config.toml
num_hidden_layers = 10
hidden_size = 128
num_attention_heads = 2
num_key_value_heads = 2
head_dim = 32
intermediate_size = 512
vocab_size = 1629
hidden_act = "tanh_gelu"
norm = "layernorm"
norm_place = "pre"
norm_eps = 1e-05
positions = "learned"
qk_norm = false
attn_scale = 0.177
bias = "all"
tie_word_embeddings = true
parallel_block = false
init = "normal"
init_std_qkv = 0.0469
init_std_o = 0.0582
init_std_up = 0.0671
init_std_down = 0.0671
optimizer = "muon_hyperball"
learning_rate = 0.011
beta1 = 0.95
weight_decay = 0.0
lr_head = 0.0074
max_grad_norm = 2.0
warmup_steps = 200
schedule = "wsd"
decay_fraction = 1.0
decay_shape = "pow"
final_lr_fraction = 0.0
batch_tokens = 32768
max_seq_len = 512
doc_mask = true
train_tokens = 104300000
max_steps = 3183
dataset = "wikipedia_en"
Each number is 500 + 25 x the weight over its row's rms, rounded and kept within 0 to 999. Layers, rows and columns count from 0. Numbers have three digits each. The size before them is the row's rms in percent of the matrix's.

# up: layer 6 MLP up, 512x128, rms 0.0669, rows 127-226, columns 64-127
# down: layer 6 MLP down (transposed), 512x128, rms 0.067, rows 127-226, columns 64-127
up127 087:489559517522503512493512494479488491523501479525516509527513514489468545479500506531491463499484481517502513527506459501493495503473464456502449488486488539442529471501471482501532481491490474
down127 093:507480490495498469459512487501454490470491540472489491480505486522545465477511479551535527485483488527493515454521518537453522495520522467513472492501507474516509517486506532479514477482561485
up128 092:491482452515516533450454527484498513502530483480532496514493540522476520493533465465482544488504512521483507541514502526497468511512456486486501482519465519567480504492524495538457537470495519
down128 092:548494552498478499475561494540490533484508520464476476523512494479479488521418491530495470486486477492520521498471539564491514499492533508505506458503501502473527553512471443476495487489473501
up129 103:515488491477514532508524490538485528512492495493553520496562493480479494531533527469476490542536491498494496478502477504445508479499468451533520509511528512483500494504465451487480445508513523
down129 096:506454497513514536481466481486503515473501512503456535509466500488507506507527518517505524488517516470520517558493468468536503494511506523444449480459506502474518498485503521491526513511483512
up130 096:500524478491503504475468519504515499493586463510512513441470503524508505508511510482495506523479477483516539538557480508531512485482484484461514496475487492496481535481502515484490524506577501
down130 091:491487529553534520506539441519491514553456497522536442500501490490496471508473486515500543517511508501514549491496474488505509522529527448516516468511540492488510457496468528486481501484439506
up131 094:490442486467513515482552525530516503469514433523517498526530485514522490490457486546476508488520525449485512532498529510491501512486488485503493486515470478486567490478509499514531522445503519
down131 094:500459530502480479467471520461534493512488515483520463492516505493513533451511552491506505530508501523509481454527471487502487498535566517514490505497498489495487546562490491492510492493498505
up132 089:491488506511481467542460539541484531484475534492540465499536497489540518460495459446509468514475535441484495527529479527446523498514486488494493517487490497552499484517505504524493501532511529
down132 092:494489479502530522482512502508484476533496481498491558484470524477487493520496520538486515496514449531501490493500521443524508469480525548478486508519496486475486500537467509472516502490489510
up133 106:506510501494495512475478506504504511491482508475552518510481497494506495486490501486479463565461518500477557527514507518429499502475494503503483480544491489509481422539484520510540545468504488
down133 113:492468465474498443506511426536518510502531547514519474486515488484515514490538477527495484521487456537495523487492506506544501519506477497519486549465469497513506492523494525524552484515501482
up134 102:531465534554471475488500519500487474495481472447494500508503526475533477505486478489472530504522529509484492520483491514479503485518518490539510510481543522503493501501463452467482506497528505
down134 107:543508488478497528511500490473491535475534519517523514502485525500490503489509459480479515502450467481502510523472491520505469499478525493516521541527570509491513494492484505441478484475482456
up135 090:495517486517459447475488545498498507504534458465483516510500515529503513482539466498460484492501500462499512505465510479471505499461549480454518522532501482505484470538494479494492513560501497
down135 094:481549525525482526504488524498476499501491499524499508493531456494515516509484487480494473496476471519485555461448526475452497470527486491542516509497503493499505555533512508481563512530489495
up136 091:513547517473493465496462508521548507476460472499513502485540534452525457496486509537494522507476495496512540502517469487520495518535497464473515540489467498480511441489485472513491502489526526
down136 095:525464504473522520515496470472471505529474458442502468469508530520530517519490461459509452511523536519534495491500510518507524499470526498488474508506467513511496531495471507487459491463517482
up137 101:472491521548487472494482526475469519488493488454514487493542519500490488519505467532450491539522488495539515505530526531469543478502439498525446473502491514475500511467527488511532511541489481
down137 097:522505500510526511518478468499481479473477507507524513524496468506570503518504475484513469485470482541544498480495475502495483506492515490486527468480549540478510488522517520489545544509515502
up138 093:513513515492520501482506444493519531565491487480520507498486501516530495497516503509464521511512516500484520542460509481470515453476504517482479451498523471496532502506518497478516492459512470
down138 093:499495507467490444505495556502489512468536513478482478501507483526478495520450503508512532488505445523502506520495510510463508484517520501515497476494506531509474481508534512525510474519517512
up139 090:471505489461520497513511475500512537502569507475495491510468443483503459509494500505505512519507543505481475526521469485479478510499488495489497522546475487547494469479537483510517481499489552
down139 091:475504486524559515460462534491490555506535544499495512501492462520494499513521520474522449503485500516495469519514494470467512518487425434492501504478498515484530474474499531502492516552463532
up140 102:514541478516517506494531510500533531463449516533533481484499457478503536452503475511490466491474459545479493487548514495504503523488493504536521495531530496488458467487488464464496473467483480
down140 105:489547461496499501539464508469522516522507493498498500509542489505497495462493567517474484524498538500491506536463536518455487471522461536490462464476502449518477489504476544486443502549499514
up141 099:492474508537520482493491486532519502452507458508531480502508503522497490476462480514484538530503520462523476520501508533491527518476525479472478515528518478540505520508492455498518506494524504
down141 100:478544527522485518501464536508480472526482522493499562472496485528485487541480484504508504497475470517531540520484501512477528507472476510519523534494542483484523458567516529538485530503535472
up142 096:494516525521532540508520482494445525521468478507538482470500534482514533503476481518474516466487500471495512471493472529533509464460512502494506486474442488521510537521472501479559464549563489
down142 100:514505472502516524517471480494489509502500470512487521475488514513481476512519537475510507526493505475470522556515472515428479510508481498501496492523535523475503455513464480515469505540502445
up143 103:521530515513481476487457499504520562536481509502509489502504506529486483474513531502489527492531468514479476508506483532518500464499502493474504506516472553476518530517528484470503561502512532
down143 099:496432520498487483498479472517516511498514507525512496512487530522477525493440468498539462479490532473498501470510487499454506488528450485464464497489510484560481505461466479491488528465554492
up144 104:475516491532491497516513501487487516523470477463482528506514503496530537511511493483478502506534493506539548476500501483499515481530507501509530485480486500436443514504471473501489509482531473
down144 091:525462522469504523513512492515495499483535531504520475493499523550481522514540514539502475477499498523543520543505494534541479489497483458502508475508509556526539454511553518503456473488514528
up145 103:528503534511550459496518563505544516516501483524518489516531492486483534540526468485509472476511478516533507522496534524501485464456530492481500522492470533520518511494528509502522484521475484
down145 107:477491539517508496511503540487499469549473522490505547520526507504526448499548475491508475489513490517514460516533522492464508494506479483519496528508458518472514532460470484438516471476487472
up146 093:495519493498501521478470508438484524516479521482504463486488529483505508515547488505544528542566498526472531506490470470476472522500462496525531493517492493533528531533508492514510542469497499
down146 093:544466487467488497475518481526491514506524502503508539538484459472515518502497485493489504467493562503488506522500524529520493533522477490504441522477531535502508539467494493495538481530478491
up147 109:499489500472529513555512476535526495517506508526533524500552491505520467490554476536490501469496525496520485479498493533519496479477497516516466486522502483503516498475505542536537535492461522
down147 109:460484525495545533486536473496576526506467489510483489509502492485528454481512505497491510473445506550504456475504500514508515540510513515507506529481433513528502519489519513508538530522487531
up148 078:516481494518515509527517493495518517488523469471520530463514461458534488535488509504519563484513528554521475504465496521488516491544497488480454494459489463516521522530548480528557472458511494
down148 093:481525515439520505515479485516451499487484509537479484515531486513536496498499520513545508477494479474524484491496498479474462506486469517508472494492560533493491537497482503477448535507516494
up149 095:527485497469514511480500502497449540519492476467487532491527496520543505484494537505505491523531532494478479492487547462443477486492516525472484482508526508464501441497518484532521480516505445
down149 100:472538496508496502464520490493467467521497569545488485518492494490488493493521483489486485482451446524494486533463519522518497528485465485513486504540528498525487501460511520486478515510520536
up150 101:525527485549468521536445488485473494474473539500522532517503461493496499473504489493529530523528501508501492506515502463482492493526523422461479512496508485486544524466544465528533480480523482
down150 100:484468494471528476463488532513532488521507445495490503497537557489480493516502488477460480470494520457555532512470516505497533494494492510525481525498479512509480506568488553486461497485466522
up151 086:502515531554510494543511466488485499483505527523537499459507514508492516535477483464455505483538516547493538525502427500531498527464477504537492489502517498520493478515459485503505499502485512
down151 092:497461511495469542468502509505499563491526518495489515518522481519536479513486490497545546554489500476511460505462516519515488524526506489509519456459513469453518502513540510501489524502503492
up152 098:518466503486511505447470522495483523515499508482499488497484490496554539467546519541515545529532514515498463527517460491456533485510501534517472518478462471459500480522497536507549477509489489
down152 095:523513508474543477487517498520525499455513515520540506526512513464543486509517465468497496523510476480459442535516504536503457506480561470480499478496517482511515515459521488487441528443496497
up153 086:493510520526493526496453502509511476460480493486484519486530486480485466441481503501480478535501520464522494507466492482531476510484512543471513510497472525518500493536472507530494459465488486
down153 094:470467454505464523490537474504533539494542522497507460521475478510476524474491490479533514510559511537510498512550485502504532524504536510507481479509531500517453465487531482474488546491510537
up154 105:516548510506461495506527488511467500525491493487564493482512488497465469537485498522506478451452500482481488456536472513500487514483429491477530499533479458518482494488510483527497526517481489
down154 103:480489509496508483493530520492511512487447497500480513458504520467503491467486486484502515548568520580505507560499537517495521507536498504489480486513492478518555534500471527495475478494507471
up155 115:474512505540535463491455513508462486506518522458539459458468467486508489482514500497526542479527514513485475509537457499542505502480476483499498471492490535497465472506514536534487481511496440
down155 100:498491524488502532514513443507416545506502505515497475477454518497512506484504479533454511473499512509540460526502518499506497506532512532500511536499500484529501544481531525490475509536451526
up156 112:522518516459461500486463530472461486484546496514509532508497507478495506504477500522484551493502501480486519492441464504512513493527492503463464525468478478527493475546514497505501553491528533
down156 103:511536520514487505522469466489478501475509506468506564521503513496518515531498540453502487482483465495541499517500488535479519487478470483522516463499501489546443511511472512525482474504492488
up157 096:492503504526457488519476521495497518517556502460517495530517499485476469520489432447538565548544485477483512488525494521500498493490490483460528511484476517490527505511501433515501470475508528
down157 101:529498497473490526465463517474512527495529472479500499508526553482501519545527460489502509511447526518482490489506502516485502529501470523494507513504531518503519497429502533517515456507530508
up158 091:480504509489561534525479520496518479522491537475533471498483520489499511488544530478484511549528488479503492514516494476476471463527497523451482473521475529520446492525521468497505498518518525
down158 095:497451471474491555525511500489425488490490461504510512498528462496554545472518500470463503468529524480490509486490504504478530482508491515529481454463521487447504503480521524463493496505525532
up159 101:450518538559513496492480498503426497500462451466519537465474522512546495517472521492500518488509515500478477488513468512520452481533527509535499500510519508481531494542524492488482470486471473
down159 103:506548512488440527483530497538487493536490512518451492477459451522508492467490514477503509536476532486504469524468455488472492489448510493484516526523499518512512528510513489497504470491493473
up160 101:473507518481527462476502502487503502517497497434521541503487515473508474490500498493464499557546471509511510481480504508491483500461481492489448467457494471488521524490540507498527514534500458
down160 098:520518473507517470509469489482508525496531491497509477474498493528541441503475491513509502522503490537460484502487475527535512552528486533490462522496482444434503467507517492507506485483483474
up161 096:486537448509486461502471523491514495501508516488501483481472480491507485512503493512506537452512501506540545539457500482531498506500511489483451551503509505507494506531453484500542507462504472
down161 093:496445564499509489469524482537458492510510484528500507484520488497497561530522470485500467549488518483453460495520502464463469481537504538527510475501522527486513554533532511510481516541506506
up162 107:519496497500555550496513481548510522521527456495534534522516506501474500480511514519498511498505488467452490504517467510454492464509472439486510499523498501452462479529509523520508508548504490
down162 105:479499463533482484514474506505454542489510452521493543467530483547473493473463501457520475539515528519506542526508512487482553531539487500521505541497523517460523512530483495490497458452513537
up163 106:478497509509481530489488522528508502522490480529484468442488476499490502514465506511529428535540528551470487501513502494499551505488516536487480515464479506451515493520462494502497495507489507
down163 104:470509484468512501501493479506501493547481503503461539515500543505513497557512484503487461482455465503490499573458457508516528493489520522488484534481475505526481541492522509536516489501531522
up164 097:497464466508512487490521467485522534524456513497519459505501491496529502500517439486505523488486478478474518414488514482505491476496509462491475473503459515511452513544504507516520493511527490
down164 089:505442468495480556463477469514542503446518497491543501443481491465477503509513513489504504525454502508520474531505535519500525479495500527472505548493523535494499486516513544515482465515495479
up165 094:474511524495495495508487487467465541495537436525488497506482511475519502522464473474511481484502511518465485523523485506482543527474480494510472480477499504500471513514539487523493499523501458
down165 098:495523530510511505493554471496506502524485552486500522510555476492483517516512516486487488476546490504494486476462528502475498480462530511493488513471536492498558511502504473537494496439492515
up166 101:512509471481474548491530464492512520504519475486541538515456526495485507474515478489475512504487526494505505490489513530510548436503457500505507468455524493502522458479477478526540480490527449
down166 102:483516518497492483517479459527486515479466478516513523574506514519496493514548504470471486536493499475487478473518489482469479502527530496492551494564491488464519463510482508504558548496483540
up167 103:533489478497448486517516530470463488451478498472516515498519533497494483521513471482464495501512530495441549522470462521512479482530499539473452495528494489506495470526526518532511525527509494
down167 100:470499491507469484514502498509506508484514489523480504536504506453487525502485478521508516461506473533505495516513505500519456525516451475506496472543496517505491504507456523445545468488525459
up168 082:518482459502456520504492502526519502484532498475537499466509500512495474487469504492534513488497540505482492450500466474476474476514521558490478490573490499531495483508519512491480495500480508
down168 101:532475489480528494456497468470487513485512530536508512532502503497555520491512463526496516470501479477483527525469496533512484542501453490512509513499562485449538496470475505492500494531489499
up169 085:523539521513517498488464499461512537491507471493507513517481485519471483520501506469502467473539515537536510535452500464537516478488518501517492504563516475507526472461516527519501485484490446
down169 095:488500472456543528472517515464492534497444512517475514464511496470456508456495493511465483509486487515504495527501494507462481507487464483522551475477592513480506508506511501509504550516545577
up170 093:489508502503499507524487500430517546487537497456471495469509514528513549475534443490474487520490554458460504532502495503502507472526481510496524498483543468552472504492507509492478464535484464
down170 096:523484519517491511519567504527488531531484498485507488511508473532473471533491505520490526505526469506525482480462492478543469515512545515491515480500484475494484482547471491491490458485525499
up171 106:528503484509518507494505522455489483555458503493514466460521498542466475458504520471541507518512512523518552518534512505482526478447533476492475482511494498541488475497524468473473495509508494
down171 113:473507547452511476482461517527509472528504476464482478492585535518485483546538479527520505469540492485501518490475509500505504452452528502536483461446468489484501498492504487507511498480493540
up172 108:511487484507529516516483491481513482518481503483496488508468464482537479495486465522491534521518505519459487491558494524504506493482527495518473519488455541511462523495452529497528460548489467
down172 111:500482476508494476523509518546480476458458495499504479493545499457491499486504551478533532491462516507500500436481541507509504482496483482465518509496502446508546485482528506523506524504533494
up173 111:494491507494469474515475536490533533513481525452497486506490528505540485515492482470498498526516483520460526477515461484509507512486538515470493521503482505480447498484522519494492520473520506
down173 103:478453506544485531497508498504500462507473486506497516479500515523478497528543530448505536564519445522491489489500537502513500508493480512490487505519534463517491511462510488482492517454487526
up174 096:485513516487492439444539506472479482462458531556542472480526508507468518531498462514471509493531515484515511466530487541520465502453469486529516490517454535515517506484511489501514496494498480
down174 103:489506482509483508479506467499521541497453504495532459519524504494508437483479524501509515506502482520505502526529468504479533530513475509475502524496532443507476504510531507509477463474468502
up175 096:529484506498524486553503495490491451478487442488481538487518514532496538474458456484468496528537516497502530509479497519528531481475538530497469491511503464509497476519523553544545516494513543
down175 102:460494530469487462480504511529487534453494535535538517519573497443509498459559483503480508459465482479539486463513524497483487561479516495542482520498483536507523443494464486492490492474496490
up176 098:544530495504524458508483546471506493521500462462495508523513538496502483503507481508543501475533482492483502498476510516508475530507505524570476455491480495499503499528558494528513445470534498
down176 094:505531480463512499448490472482498493534505485464491500506471520483555527510506471505540534502527468467512492499476535500516524501505474517499480504551503534509534486503485539474469537506465544
up177 097:508483471518531467502495509515485456494521509503464482495522528502535510436502423505527544516532530490512474504507479502503508523486467478530494485507534471535486444431563469481507485523523490
down177 103:455536497562508515511503485522530519512480514481506513490482501505463479481525531545460529497465462480477534526502526500484431515543462514494521510503496524498468545480451528468529489499466498
up178 115:468514500513533497531494505524523477507469495505520511519493515475480464509483532445536504517533419521500514515490451497517472487515516495511445452515457508496479488490468493463494504512487502
down178 117:499524508533500531453518499483491498496519509532491455476462525515509544536538502441513509493502502489540497487536490502497527491487510505507530504509500451471543523449439512509481501490510539
up179 102:483499499526547477476486535475476523465496475487509490486494465510524524492512473489472518534513494491485456501513520496501523490505459497486480493506457516495496451495503451498494482512519537
down179 104:491528496515472506532492498494594525498489510503531475478477500515504505472503489492517526511461475479478501507527478493526470534507495459509504554501452478498488517448491495505526484497510511
up180 103:486491535516480504521468508494482488524508495506508513546508454495498524547512458547512496496503529516495569493490531518460537520477464503472446464510493471501469503505543490453525477541517475
down180 104:521469469506527479468509530498482533491496514550542496519489499502507480486446488468536477526490467456517520481474463532525511478534491492541507498530498546499477520490526529524530563542498459
up181 102:514509506488459512503517508467500474497474513522479530491486500494526528502520511496531503553531499510476486489501508457496495450518512475499481514487470497497530500483526454480494473503489486
down181 103:473478445507538516481540516519504497504519498453455501548485479509482505474499527510499524546521474510500488473474484489474508499503493486497536490512481500482460503538534486495517468489522493
up182 092:523509537499526543486474521471506484467521512468463495543475517445512516506466484533472496511505498497511534495469492569475489505489460494504577504518472482514494474512536464503494467531483512
down182 101:498511496541493477462517515495487542504463507539468523556552487510488461461499496548498517500554509523495468474492491506508493483486520543523498511490478511496500479473472531504466505453484499
up183 107:525470511496498476489475520472494465493523504489511507462455479486490494452492462468541534521540516499542477506533477496488489512475501494483490483527552526534482479490530501450507474488487556
down183 114:477505502509475503503497542487533498491462493491507504516576525485516504545536500538519521504479508469496504474491489480496491486520525493520503500521547486490518508457489516515459479505481514
up184 084:500547479518468520519468509470502469510512476538524471520487539489501555552502460508559457518509500479498511525481508539500495483495472493484502427507490493565515489506520512482534510502523495
down184 082:457490506548491491492512479528463498525504492514524542494497463524467490535525493506498449547499482520512492491545504482454508568505494476525418507502516553484476514548471502463493498512474493
up185 080:516496506523524507524454493503556527541479510486513495536486488510531465479504485503499515485532548479500476450522454449483519515476479484481501498516495519485522502548515493489544518491450502
down185 077:487492457511507481528459523503515519510503513524488503501480513471504510463474497494436473514522495488535513521492507515508512494531519497509501511466503512546540526455459482511529521491546489
up186 100:545531482516500489487498532525511494473482502436526546559511513538495501491482473508494500508509514470479498500490463501473501486398464506500483483525499510486480513530539467543513510498510491
down186 101:563492493517491506526475470514515497524489470493481484507494529533511477461493534517500474483468475512514517492527517510520472512482469504514495483522461461470497575477566526502472556506528504
up187 094:480487507529535512531459486484456536446514497455525517504507557468524510523512477500501523464502520482501501478528503511444494502511466496509509517521461500527542499561495517508499518486526530
down187 100:522509445521541489469508464524535503479512520534519491500517488517523529489460472536545482512494414515517498467537472492536503541492514539474495486480509494521498460523463503504490555519524474
up188 099:516542492555511490478489476498446491540511566487497408527511489495542493540490492473515493521520499533533482485513523508504505524487490477492487488494528510489466466516500514454481498531522516
down188 097:553530525523532481506484520521484473471509478527507533491511482497533501483505481493490488463472500508488519523508479481478545482475516477504508549514471518495515500551547515425500486501527516
up189 111:484492568506479494476510499452507470495541499498468470539500516517528501504541456478480480510495519487507516527515496486524474484492512482528497460495505470499521501519505502497543529468531473
down189 103:534507522480498487463525497503465492520492516524532520467470470543545507489449492527515526510508491508464513526509527510496445522504505531487502522516552509527504435514462531510482510507479522
up190 090:487509487523494518465472519422478515500503531505518503494457468536499515479484498512480498508491506477536528480489514547520512501521504485529492492506521507502487528482478507516562486492536445
down190 089:541550451446518507509514534480495459526507520502493493505523497519518467488498518550493508469503508494496437489508522488536457523536492473467512522496524515476529479497491536539519513462498505
up191 098:487506536481515480524453480526515493488519514506521530501510535504527511535495533485483495509494521466537535461509536517492473513480452473524482477509517471554513491446482518505525469518514510
down191 098:520481479562502541485496514520491476488485453502530517495493463483463495488516483542537474489500534490494504531490487447501506506502475529498496512474502482528472461500506495505473506535476481
up192 097:503512456509517470496478462474517499473507540480502508521493459490478487498481492498524515509495492531499483468522505500481524487519524486463518495519474550498486495534494480474504500465499479
down192 100:506475508472523462465510530495600499472485496526539474483483513555504525436531461528501499504483521522537509524489504525499525502511512519510503498478489470463525480470489508511524442495510491
up193 095:517497562512533541508504468501463513490540473477465514495449516476545501491498514509484519478487488547498500473525455522490462484467458492466500551522498501513490482512497501486526509512481504
down193 101:478486475455490483512447507532499531558517484548527487494509455508532457517507528536472510466469531573493496504512518479461522497508476488504527514484498453510502491501497483479495513523464542
up194 100:528537460510479505479504494438501561525491482496507526493505530485489472449466511507476488543515497503524480504461468493481508507517496464517478491504505489452488499532453492473505493510474511
down194 093:470491508484509464465492495536529494479506462506502523480482526503490487514484476525499507517459460512490539494579471510499503543514518500492477525480516508500506515481525507481476514515563489
up195 103:473478501525535483496522508480504481517535530522509450492530491479532486566495502489465499485485484499498528518523516549524418472489470460486470503524497505509511484462458471529507497500444518
down195 093:541468495538519456517540498521515496537519527521483479466474529445467492503524502486502489480508467526576564512522473511499473510539409523503484501540470521503510524504475492491491498488501505
up196 101:490477534536499512529481473522446533509483491528484513457500542497568484512499484513533504495523538538516484501491488480523467507542511504465517503468479499501501511507483516495500516526503471
down196 098:449507453500542439533479436475521498495466488464457470468504500514507527515473507513462497507510467495525510529505522530472468495477514491536556507499532513520503543476498486484522510514539492
up197 100:511491489511520495529476467494485513485517478483545475529503486491537492462437506488522521537459515520490497505475510512503508491541525472486502515493454496494500476497528498468514503519563527
down197 097:493506500443522510468475493481511516528529540506541492489523522505462473507495507507543478491482535466470563477527577526471531531541495482551473509514493502518494516516516483464486504519496496
up198 101:551502502483483502498458455491517529511554487461534493516494532474516508490528549495530496518539514476508487525501476476479490476482483460450487507486492477485520500495473556466532499484512491
down198 101:522539495489529516513561482494494460454469547456536467510460501522517517535499523477495501480476441543453462505526493532524519544528514513506463498535522477530492507517478478503540468497480488
up199 101:525542524508483476500540470495483451456521546528496463496510492469495522493505522482487484485501503514522505515504485485544489471476524508469468486492522489495520495496517471492505545498534506
down199 103:466522488437520524471485530517469507514528497499517538487498535490500482513456460474531546561476491478490506480481502505534477487513501488520494492519499563470498534431515500505478496495520520
up200 110:531548470486511554541502484486491543503511465518477479503477509489528483472484470472467474535503495526477526488491532473553470454511497495497512536477479457478499469544531462476466513530462469
down200 109:482515506470539524492492487523500553499511475500528502486505523505478466549568520549485468510500511455530554525536498500467508533493478464506531487528490469483484505516477533486488469500470517
up201 094:497484530514497520490515483494479488509502490542520499469517569529541471502518513537539475476465470533519521517504507502499513450485498478478471498484489482476519486510492508528486450444496509
down201 089:521489493503474498481472549524478538496502510512470485545538503465476520513515503544489559515516504477487480461470472488538492528493512520495480506483482540465486544481531499472492442551465515
up202 105:496511556529450501468461504504501495495511476491496474521491471505511503506536497503557487479528529491534495440521527530497509518501478514511471496543514484500487530490490491498484479491519522
down202 098:472487490481448489490458545494503496445505516500501518475526460509479471516513508486455476543511557475514529484449513498473496477510520539477494517495495469482513506526520467511478508470469497
up203 097:524479498495533530501512486483513498479524488478541502524478499472499502496527466452483548523528527533462521510517466503501507487502489485472494457500489501562532500531471446528487509533524464
down203 105:471473517504496479453470549504523490483507502464546512455494538525491504539504526470495536511539536473498521544541529497511510492458498491505517519499471466489523487486500537460505475498475536
up204 096:483491535498497443518532472493504512512495477496479493466479453471486540510491504498500449490510522502470472521510535524534496475454501528545513485537535478526507494480517521525480486508495451
down204 100:479533484503518530507493532522483430526521541455499492519490522511497525477480460500508478491496469494499502509494515483525515490516484452486467487536483510510507481442526524462512492506524519
up205 110:513492530517519469518476494518439492489499486496506483522483526511531548472473507530491537521549519526553489506499521498503460437485479454507496483536545483502493456519503488493537508525509496
down205 105:496481474462509491515529488538520492505535497514518494514483490522517439471511502489470503453472526508510494486482523526480484525508496490528511458457487509516502491483481523489516526484505515
up206 104:508530524510495549491519500479518493547512466515512509503523468467499487479504494512513526501499514522495496468515498508483471469514547479527513522495473534510552448508463471478453515500512517
down206 108:512504524543492503492474487491499472514498490497509479471511517539486487522477523510454477500495526453534467491483518469519488518540435556494502492463547510502460491470492520520533527534478512
up207 087:459523536490519467527474485481532521507477480474490539535519506475495522517557492503522516453478497527480514507514486524485511491447507524527502517502505507504466462490546456545452500542536484
down207 083:526458461504495472527525504495502512484495552409466496481494487530488512472512467516535467504518485481497507557504518457515523524526529492493494491505477496486470531469443501476513550496495454
up208 101:521487466482518504496520455489499470497516491522495533471495514489526482465505523483503540505494517480494507532532491480480508461518475498465475512494468425477466465530537486482494512518479470
down208 103:484498517519506458521465467516512489504520478506476525486532498494494486517485538539514501466452492469484482516492488473497476480493554522474497521524486554525505486520552537462447515511445488
up209 102:500507514558495496514482502493481510482495469520497485539538552510498497496482472518454486502462529523505504447514467558476541523466494529485510483500453486523486489483492496501553487511491498
down209 094:516487496486504510508498502478482514518464491485529494462510503493516517524502505519486506512533549480511472524479506479512489474489449485501507505506452466449523478536510498498523491517521473
up210 089:485505450517525503491505522486476508439438482503530477500504546501501514486475460532455489513490491461487499531498489525516487484528521526502490500476483473512472480529507513500501491481508492
down210 084:511490519490498490524455498519493551551476492514486479507506473474507478532489536465519487497495486518509477467464529475523484535507457490497449506485467527502513502498497481452529497448525525
up211 089:468505498525556520529452487487489487550526500515521506482495488555517536495510471454506488519506477491506467491541508495481463523472480480443532471524524465480545517541516485481508475483502512
down211 086:467467490495474451506515493502494470530479506482496501505478486546545472467484513462463488504510507479514509541457500483458538489477478504494531496518521468507515506525494513531466544462552534
up212 093:497497484485471518503471494522504485491549535483536516503489465480504511497544465495511503517526488525485487497516526537489511493480486529509529501534494487493441481446498530515525460500477495
down212 090:482472485470529468485504470494499548534505491508505464481505473501499501486472509551505496476495523520488473514497526500512529520503545508537496528462499544484538488515486525528524559470456498
up213 109:538512527524514544480522493490507495493505508528517466476512508479460475478518477487519538529518494544496504535546505504453525483500505482540504411478484477482491494517551529460477495499505480
down213 102:504505475499491505468475512516510497479535479536553517499535476518517467495473470573470489485538517484493445502514528478447539470511484540466457555464517520505529485532481469505510478491498542
up214 104:544501441524487471514484475502518485493484482508536517503529519496473495507528476411489501505494545471477474508524507522494497490472485555504449490499471475538522512494496498502483492508553490
down214 102:450482514509518539532470478452498476529476499481527493466522515514510464523481519564555501527508515468503512534476531478491455476499455497554499546504484504482493434497518479483548507513519519
up215 112:516493532502475468552502566462503496544516510489508495464509507536474504494511483493527445524518508494523537510496515454475499485485507496482501518482515517504509484509482559486505500457518503
down215 103:469481519488473520475506520480498517550487509549499473481507500498483514478518521534560476482572482498555499482491524458490445501529488529500482512470506510471519471510495510541501522516483499
up216 095:506524471448541491460463505515496516503482498524533493536452504458520505507527503497515467495519499524490499493513474475510516494441487471503504490527499535498484540518516521475495497527521508
down216 092:503491456521521486519489526525499495506516446463474544466539523512509532465503462468503534495488504511511494492457537474523489466521498510494485492451510490520473512482477550516478499521542489
up217 090:487537488474534482517503494524528481482545502507524495480514509494495525478506499471533564512524490515506472498528507529527491488535476498451505496479520491507519513477448508507480475463515483
down217 089:489497491514532487488514520494468482488485523446447499530515517548491509494494499474455450498534510448472493546512484466460525506499539493535493487542464509463458505492494490508483533530497501
up218 095:518502492510506523521504513471524486512509526444497496493568522537510510523488468485497487472521482447471468475529505491480511484496467521470496524498499497500481492523503540486513502470496532
down218 096:506495548566476466517470471534469483502478483516502502486492540501494459493483531530543481557518443487498444510508506474517488533506489502497509491491488497510460487495500518514510498497504540
up219 082:479446524486488513503473487503497512531493503506502484538540485538490490474486526515477528556503546488527484495487462480481467493529484480477489477525472496517539482479531512480551493525514489
down219 084:475508465540497487457484492526506513483494500498460514568463483486479521505530504473533485466489485491489529526529511516490502492508527504527463500506535508466460526502533513507486492523519462
up220 103:482532486536484451506497489511478497517548480526477423518516537502480510492505479500487490493504491470484502480518492523486503462508539489451525514493475469506506508499540472491526544488514493
down220 108:467510539495470498525484475531540483545453498488444461518502504491485526502502517487469493497479452511499575457479523479485497471551488475451551542513517475542521488564499483489513447489518564
up221 108:505536470527511493502535470526476511511493499467527525456489552522499517507521500497484513515491463543510465527504492447537476489498514535491471531508480461469511488533465446483487502468495492
down221 105:516460502513500534549521540539520475445458529481513513477506478526476494504514518470504560506453511531525481510512471502473487472475532517506490527490482513474489489484509479477534490515495517
up222 108:492446492501499468525516531471450491484499478507523477524502441551494522488492472515485490482516553510523524525491507508489495507522489498444509507463486475525470473504502470487502493527501445
down222 103:441496499491486499516471470510515521552516499468507536485527516490479522481460533508556478525520497502492531492485494466504479485529489533529491500457491499529479504495486504478524491486501488
up223 105:525516463514465507476500532499522537500477547483520529486506512498486472469495523480479543564486491503470505471503533489524508474446493546514501505515546510534484504515486544505483485503464513
down223 097:470486545507489539500511524480499459478505471449463462501499484489499508511511504489483476517484482474515499510494521504467518502532521501485506542486516488508490510516487539515536491480491507
up224 097:499532466516551487562514505466530444554482502484549533437514513516468481503497506517498517515489489498456475479533499515514495456486499484510529455539482489466481481487508467506471533552475525
down224 094:480549494470503478513506504516499519496504485508483506524470529474506551567510529509489481457503500533532487451516483452501459491481525528502498558514515512523562465489514476453510497520453498
up225 111:541488498498516478504492452501453474467544465497476539500499503546504491547499474472465527461525469510510529509540539498501513497498509480488497483487515449502538473466471480506520525482519452
down225 106:505480490484483520524520510496459517471465483518448474513480505476494537484473497514522523487518493483469444537488523484519504499536530489511505449554501503522520559478552492543543522472498512
up226 110:481520515513454488490460502478501470513481495511510515479465503465506536515490536516539516532509470541503497499542452515475523455520533498473479487481529487477540448504465506475519503491552507
down226 109:526484508500495479530499520535549487456544509508539513487507516506530484487491548551467474519472507503492458463525497494520485526477444490475483528478466493510473522489454497464483489531490493